Each number is 500 + 50 x the weight over its row's rms, rounded and kept within 0 to 999. Layers, rows and columns count from 0. Numbers have three digits each. The size before them is the row's rms in percent of the matrix's.

# layer 6 MLP up, 640x128, rms 0.0645, rows 399-494, columns 32-63
095:538528458464473543456484460514445468510470513474513500484575475486404448472456560476498486438485
107:510523500517544460405507587496527515483442541479575421513470498558430658455526458472513499468484
074:544473430468426507545487531648506537514545518621528477542574416438432556541522546464498533570478
105:502573468445434495486503506491548534529463487519527640479472504409458531486451425502483476395489
101:425590416517511528586393448539511563504575475543467384548410489553601477479509460475481525479557
101:541482457495405495420461470478472445495476517481414585501515442535528590569539427527563438478437
102:420491642530512495538531486466519441432495504445519547532495520497536469488510525484453553479494
113:535485424539473522525528475489526547550460503510454546472496539514572531489563568513481514496526
100:474467536512499503467473454497508534481482379515604560528466499509494453510480519495517575510381
096:634528439471512493511519528483468473508538537567546520579510479443471491490506560548486469515480
103:527501536523591543483562496545507449553426575389418504521456501424469523553536538516513512510453
099:453492491491512550543488556533443584465542565452438526393638603464544518368488458450591513517492
095:633451553536513496494431518507478506466491501517620479475516474522459566547471539558433490453556
113:534518367562522453471486479514551554525420538507584524505508550474468405562561457515475443574528
082:563470554522481528522469433460537462367448547558556460542517546471514435522438478485470525499517
100:444559493532528555448557444499535486503457524479458549495484557443529543613565453662549485502528
097:513507576466477497456463524534457490425563434530521577462483515423438469459491535474537460560523
097:425515460482551415543463448490488525536547497471546588438588531547494563466565463451526548524509
103:507454568443478529505552493494493499545516480469526467571513492509537455580622563463457430520485
104:394436470429483535514478496501487475499550456526453514524535385387458513557438482431541528542530
105:436522505542534570449541495419556581548629460595548461530517528447510423429452367533459493447479
105:528537434464397540530546432570508422454519537443536443482507439576484538606475579501500502573544
109:492440461493494525449446415436529474529504490609471584502561429462468548523502458541492499477543
102:491410557576436456434562519464508501343427556540511407513386544557539516488597460498464413424461
105:555436540514578514596464492527526433376471459528552532462502472512589533525517430499554469490575
113:511483527504591523434536510399487477450573433588482490534500479465497467452450466458486460501446
099:474543632513567517547518473488536474574571467518476462471546530414569579527425450482536459389557
099:526535388520495484482454500532541546464405485565579515570549510429513475571518515450506601456587
107:478454440513416542474530494550502468504538529583496520449466543502500470557532502550537532538512
100:546389472573576532494444480520491536518476498473469468365573581553595490522586485496508518523493
114:498522544492517555445555487442560469473509487486493553453454545467562451580499529533494357467553
104:477530426504470489416492508558536507447499464470520636445558512495571528501574561477543462520480
098:390519567466568618477551506544493434496477505524446442527631531536540477434410461489531550589549
092:569512458411566559485485486514471474452495587523505488593566558523566460460497532515575481553437
111:524411549476510578476429491482452472489455523536511561404547483496422529448519503469470468490460
104:459505534537420504515542534526550458551414556523598583500520514482581432444536544533471447460529
101:540504514482594483471484502414515493561433531438507570575455574544353441477473484554453489502507
107:482527436560488493492556535465526441495424537476543492524475488470443494632381490525587549534470
091:528530446557425495459570595477463467562466437562446470494619470515456538482476484496578471505455
115:486463490574595508464549478456568479555496536464481514519527525440547536379477470458461563492471
086:490544524504481598419514472508524408503499515476594471505463472447394482446509555454479492452503
117:492487491539435533468545515607567534483574484525456542509582530456547620448468444531487478462476
096:521437432593534551479432513471479471542540542438477516534584431506432494491523437580472438499570
100:502525474479411482412472568451558565543454488496462541572479526597460439567492501445397435493580
097:596464498462500478499488478611452453526567531490581528457564560465457528514547537442455485562501
103:530529492447431479513542527523522513546468548449501527477474453468535460477577500534448527440476
091:568362574495427434431552464505527528537438440551473518383471535568476437470435561520487472446530
106:522494496444471536429485500492434541440599419425442564547522525469399444510486550606563328491488
110:538531519577422601515448535592554465509502550429483500485549471503575419504597482545546479497486
115:475438548528536571488437489394505458480507591543531499531413495592576526513475531537499492512571
117:529611541499484514393487510484505472435530496474499574497449465547465503526459517435494539502481
114:522511603472471445401486479471544412539472438491443570505470491488498468538495556442530525442486
096:553570503576445587520529563454483507509489496524453463573586414467477582544465509503560479570466
097:457474438547539463517488568421449520628558413509504456470524436562569491428564495497476618470497
092:429419527479501508517489578494579539424609561517522545561491517563547474463578470542492571536477
094:418504419525454466483599490464407412488459555534538498534549556477563388453461485512513537480451
101:417555579535497484515526492438453502609480507557579529531521494504585637572406510567465559467575
104:522511463555486495379482528529515615467452426489525572474476553485459423549551525586492567457566
100:541463591477514595465504483502456497504582497537559587426548505457515586433464464406550473560423
105:450600514570507454556554472604445441611515474524627429483559542478483491508493479591461502510395
086:373525464449500566542494528524593472479557519511454568616424490439500401540568603501394508539478
097:455518505456559475400485417507459476517437433565512530523503473420459530432462450579470385476497
093:600544543501556475431572525549470494519473509513505450571579512481537518530454454553489485468527
108:430478481586516441412487559459502423513399480443440372444500496498515579569489448506467523447518
110:453455597488583531521455516567528493411494450563531505481547556534498468503515546391423434552496
096:511495481500577411423494521530536474518576477555552525393434592508512448400429545472440489435485
090:503501586423486402525520455552501527521462485417543566544535475413560501460584571478534461541466
105:513533505487376507528503498497520508520532474518468627492540511440487435493495481526397559540521
096:568467411447488478496528490487449469561478440486550511585579495431485482451442379472517503545488
084:427521486558529500410436554495476498575492414505482475577408394565432508531468440419412543515533
104:463451457499581488485484498467510450568468498445531460459488437505573470437421435425493474537468
110:455520520547541394487537487561483533565485584479542442493574490558442519569489349596446476463472
096:470563458535440521607559580462485402456482513460519559527502530463530476559505487582499589553459
101:411445471487501440454524447565536555532466446400420532527412580476502395480532429513459449559458
105:554521496561619530538462439449446536635476475419454457469555499552521477492489526474459553509512
093:453497511491450475508505559461511521469633433473527519437462489393437597571421527529462475475531
091:567530515426503587353465463440608510475540530414526491417502441511487523557496472452536489448514
104:588469451580537373463532513531563504455455450594551495491573444564505517539490507480537514508495
089:510405562506516512414457577411524449476593540522448511425529591468420501496451509500511461524472
104:570532535591578538473533482463462537579561550514503495442481447502568496383515465484488503427418
090:452509525492430577555437476475476410484498490533511621540505510587468518397462531415515551452505
105:587537430554445528456543510519568511513524476520476498544544525402451453533417554519584545420520
098:496443525508540549430476501567533478468534583448665547437563411513578430488457547502535495424525
099:512479496549526476570557497544526450466598468484567544453608458377505549544426535443504502474443
100:540440515464453471418547562500568481469490459500481520478512532532580444513534528520524501425534
091:512465539440478554496490428501582567570489436498580578517410439504504439593521569436457544487484
094:466509550515518565509529510555473524478417497535531498472514465489663454452484515467446534457504
110:422466433488559451502542499477486464527472431491507657485579497537444475517518506541529521519479
119:474592523531467525470536505480510503583463510476506485462391485524449544492500479517463551434539
088:504493444592516470519434494454556536446489486434550520522543547550549484580466549604533414411526
097:519536431428519466522514412526563507487449481509575378535416493479477495525515488498559507499508
095:574447508551533508488530493512443479554492569522453452456527536531483484489491491469456476609541
102:517395580587538535494434435538494424500538483498522486469542569497453441488520490558559493560529
099:648523427528433520425446432452550451438508543472383530476513483556486492466589459476490536490538
095:528518488506514536466485500526496531487530465526606386508576491531416476460496531482557460487490
093:472513512527451440552508520462493504518482472449546351535535506537538473534595493504590480560482
# layer 6 MLP down (transposed), 640x128, rms 0.0239, rows 399-494, columns 32-63
100:474521492496431485569509477425471480481502558572566436520553466450519569518432476520535528428527
098:469475514462522453451526475464444546601495432478462555604465442528482513441399545507612509484419
083:484513562539544519593532471464513431570546466548463494440511523511517627471534585550548417457491
103:537556526542510537461495559446493468469452491536473487458453420466519593540549502544416534451508
100:472481512438554444438497525537515562492530443442488533504509421527509498406553455535517498384520
106:468467513511520446556532519473474618481462514516468539500404449430373535396508518508547496423509
098:546600496424518432538529474521523596483592485482495530550483534546412508554452506537555516521463
111:610492464517563502441511498467502510491479484537481485430414391498493501580472487533550568466472
099:485524422437489514392535511643551531505521462474505613520483564461417517554481426482447501563427
095:461442506469484504385548465455466393485466495436546553433467537497489534502533509506475529442565
104:459493417475502428407516630484444525553537528527502513375541496504461497554488529557603567406471
097:544516568458583525435507472486510453476475573587574487464540480528494452487390374492539517504418
098:440551461569477499533529455498524494555477530396472541486485556504546519442542505559558464537449
109:524490499487492577402480516446553498537476546544515376514425582506432474523479599482419455434493
085:490535392477467439539486454460423527602510410461485620522510392465563487502495513535563404500512
102:542541609505435435567577459508562518492487533525632483447476487469530506507466498525467441487557
106:491512537494465512485581529466537465479530495452407391571452462437505488522556534457642408512446
092:530519561490520435539525545526497497441457523534513603530467578449564425447510554490592514491464
101:474489465421504495505498559449519520560534521516463487521585453466482590585543421440482510511442
105:461618467433417463482540542530513493491593573564510472505523437565457495491490539490499509527444
115:502541487524511548503440446530533463554522540423523632460427531424481471490586519456568448494453
096:471450554498446560471573490456474534507471456423430407514564507499532574420502455640475535487552
105:557515516590593462408463570523531478520587497438550531429513517470497560450555487556456530451514
095:569514606540436507527469552377458483458475460477431503524491435518523512466542538485545457503457
113:501444521432427532441464404419447532513515488399524532486421480462499530518523512533533599576492
114:462557388525515551572460483499501456498444508498512472590491491477466434486442531468522480464564
093:493442496483442441388440628460582451553557542495480496515564530582523487454500519475526578489472
097:425426483526411468495451517518471537485479512539513517546404403443548515459489579468495408554496
106:517523445451507490501493568650516551482544555448503515415580527502472554568475517392549537402589
100:498532590586465482472517429459591464459541413549516518570493540514536498431542460460476469498456
105:477552486573430477522562535577486541499531421532517441554519489466471560586545448518461462471542
113:422448490489495534533392582503422506367519476530500530495475494475440470536419484497472513454560
100:466625487458472458374400505580576517506522443564474566449474460416506461521485496411486541498429
095:491521489583558531547420498440548538519439464436548472547461537541495433552509530545506455542477
111:543546416534562517530518425574487498551466540470561610373457562420448416525540433427528505454446
101:507441549516568511487482469557521596479532548547507521520495543466508469526519483439353453477512
094:494440577514494525475544466534515461494399426499553534493511474507510438543464567450529559506591
108:506433463504505572490435452551482638523485466564493547465543556555475436472485535480466486487518
088:586516557497574613476544507417518507477494485562542489574630477594555540448441611485506552441442
116:485526530435546547451495491490572443438487511529499518542443418468418485469483473516522411454497
086:550597510443433534593495577490487514608444456417444518527448458493477549457568513545495594514456
119:537510517535495389485445564579515494486453491567625529492487524508415535453474482524486412473604
085:529546422560496497529486547512409501412427489493396481464571517507490439494532452485447522519500
095:487446497604476457490466507475454550586442551555472487521569499596516529464546503517432444545400
098:511518514501446520431419631465542423516444523477476501460413465489422476551569579525491411512498
093:550495531496493504544513511459522495587556495454491432464461440508489443531572521550467530396519
093:536499594540462498417583481435515467523452489484449577462507416520500501468607458511496471490488
103:490524531587454547493463604461462412481467517511456493503435432583456492523468486464546517537498
112:474571517432525440494538564545494519463470458460456465636434516547423454448551499497572581448499
111:488482518450486513441481590512428551507514456527465549466480586550531493584455453485507462501421
134:422486514444487447594549463397530468431433527480450499476556540388461512439435431516557412456451
112:483462450513517515472398430435543534531484543571581458438487483578527600497476505473516519539501
085:508420553524474443567610443492513566511522452498484540472467561405513520553507433408360463526514
104:446406494482517496494465489497493560377508505473581491495532534495525389522498436521539529542482
088:478531471484486468559544466581582525518533524424580457505491502442456511492517502476435463465521
094:479518494637547503530451503511583507382532513526544521475530463490559480503481465436599515546457
101:368551534515485524423465508534514527628542577544506505564498475525492493453433392496476524494483
097:552487489550528496660517490429435575487485550500472526429487509547419481507498443507436532456460
094:480455426491438496511497445490447559535511495502434583514469530553575514461417518561426484512536
097:570438490466574539498517509478571540430491494469561552418549392426494485565486511532439504454546
082:557465543531545468519479468567543441496534485548532536544556567486504534401440515432534471484417
107:504570474482547551472461501523536452499474562502526482579582508504538451554456487465464515504436
090:439441490469435554377431470516491469580448589473397488438474482546500502508510533526462412531513
104:501560513543489513570547479459464491479447550396455549528473570395511540454410508483594464495497
097:530513560541559494459474559472525499448348518554491500481542560573492481555525465480384611471552
093:483457485537586489518688529473500523546476463460454471438472584469508445512476505472405488468423
084:484548494481475476527464438540562532485527495358462538506480524383568528560428448477601502517558
104:445574554553496432427575582510532535468389483459595529374499439432522525446584584435492487541554
098:510501490458493406525519556553505528541472498496480616502435457550521476563497538505580503489601
091:438458447560406511564595460534554537526500469480525587515489485498490490516518524485513420464393
101:509490502549531455524503626533501501519541547467490550454497525482472475510518570548379538447426
107:501465485437568552365528495533514505493426488523538464559523518524504456475515411383552487531489
105:490453465400502560480522495630506461564444533374509526433474473446593523503470545411495507515542
110:535482504507520557481595444531586564591496497518460484502518521538508535528467563538397491445521
106:454498388515583519545510486391413449487528456439501518502488574507484476513432530494589580485582
100:465513540477484518482477514482516522526490439480496458515483540512456579502519498537641496505449
096:643474560564477477480480468506585545548466509499553387407462434551488520532454552477457553487589
096:513499468484467544426528485522457457459336537530453534451576467552508512541552512486467503435487
087:431522549521500492479499603502486514582534542528469522516551489470414475577547536598437474550587
095:459443488567530500511557415544497572492557551533494464537481505511482466536554499493434464429529
084:462416586479471478491429498512493454510459451477455469494412560546443546383515475435504489449503
103:534488515527592383468454547475499488429465523457527412425389600548541436525539477415430474536465
097:510361391465488507513511425449457442453636532431448498508506464556540475456501446542461514539501
093:498445482534382454517524511509500449516471610429544450469482546461482469530462496449509504469493
102:478506506493536497467561459510446434523490497442484517430463502486484430464624567531582483488540
090:496460493469589515413516393535477520596476418478512535558484457560580538493539460495520497531523
101:567455475529456505425439518550487502548411539465503511477556603485496482554535435523485549456515
112:449484477574500482484503509503541583570501526538518570475541513430535511469421486496470455460533
105:506522567545407488464492465529404528537463522415489513476585487532490501498573468504617549470554
082:413583554549487534448487400435510403534413499462506493480426459476486597499516597467504436557510
102:486491481423454531585464519488539545513539518507454513486484472535498545518580427435533448512588
092:482590483440506458488555533539495464648450531445514476492494491497546494481550536578457408427625
109:533550540413476511462476494520514592477445575462482460520449523524511476460496471507444528494398
100:498483451445533483486498428487512533576522461574568509525423451458424556436442551497501507485524
106:398446480516469452569540585523491508543520467508460541453425420497520561526515514518491519497483
091:521526435447530593498389417546573484588544478579549560591503595488509490501601488578601417517518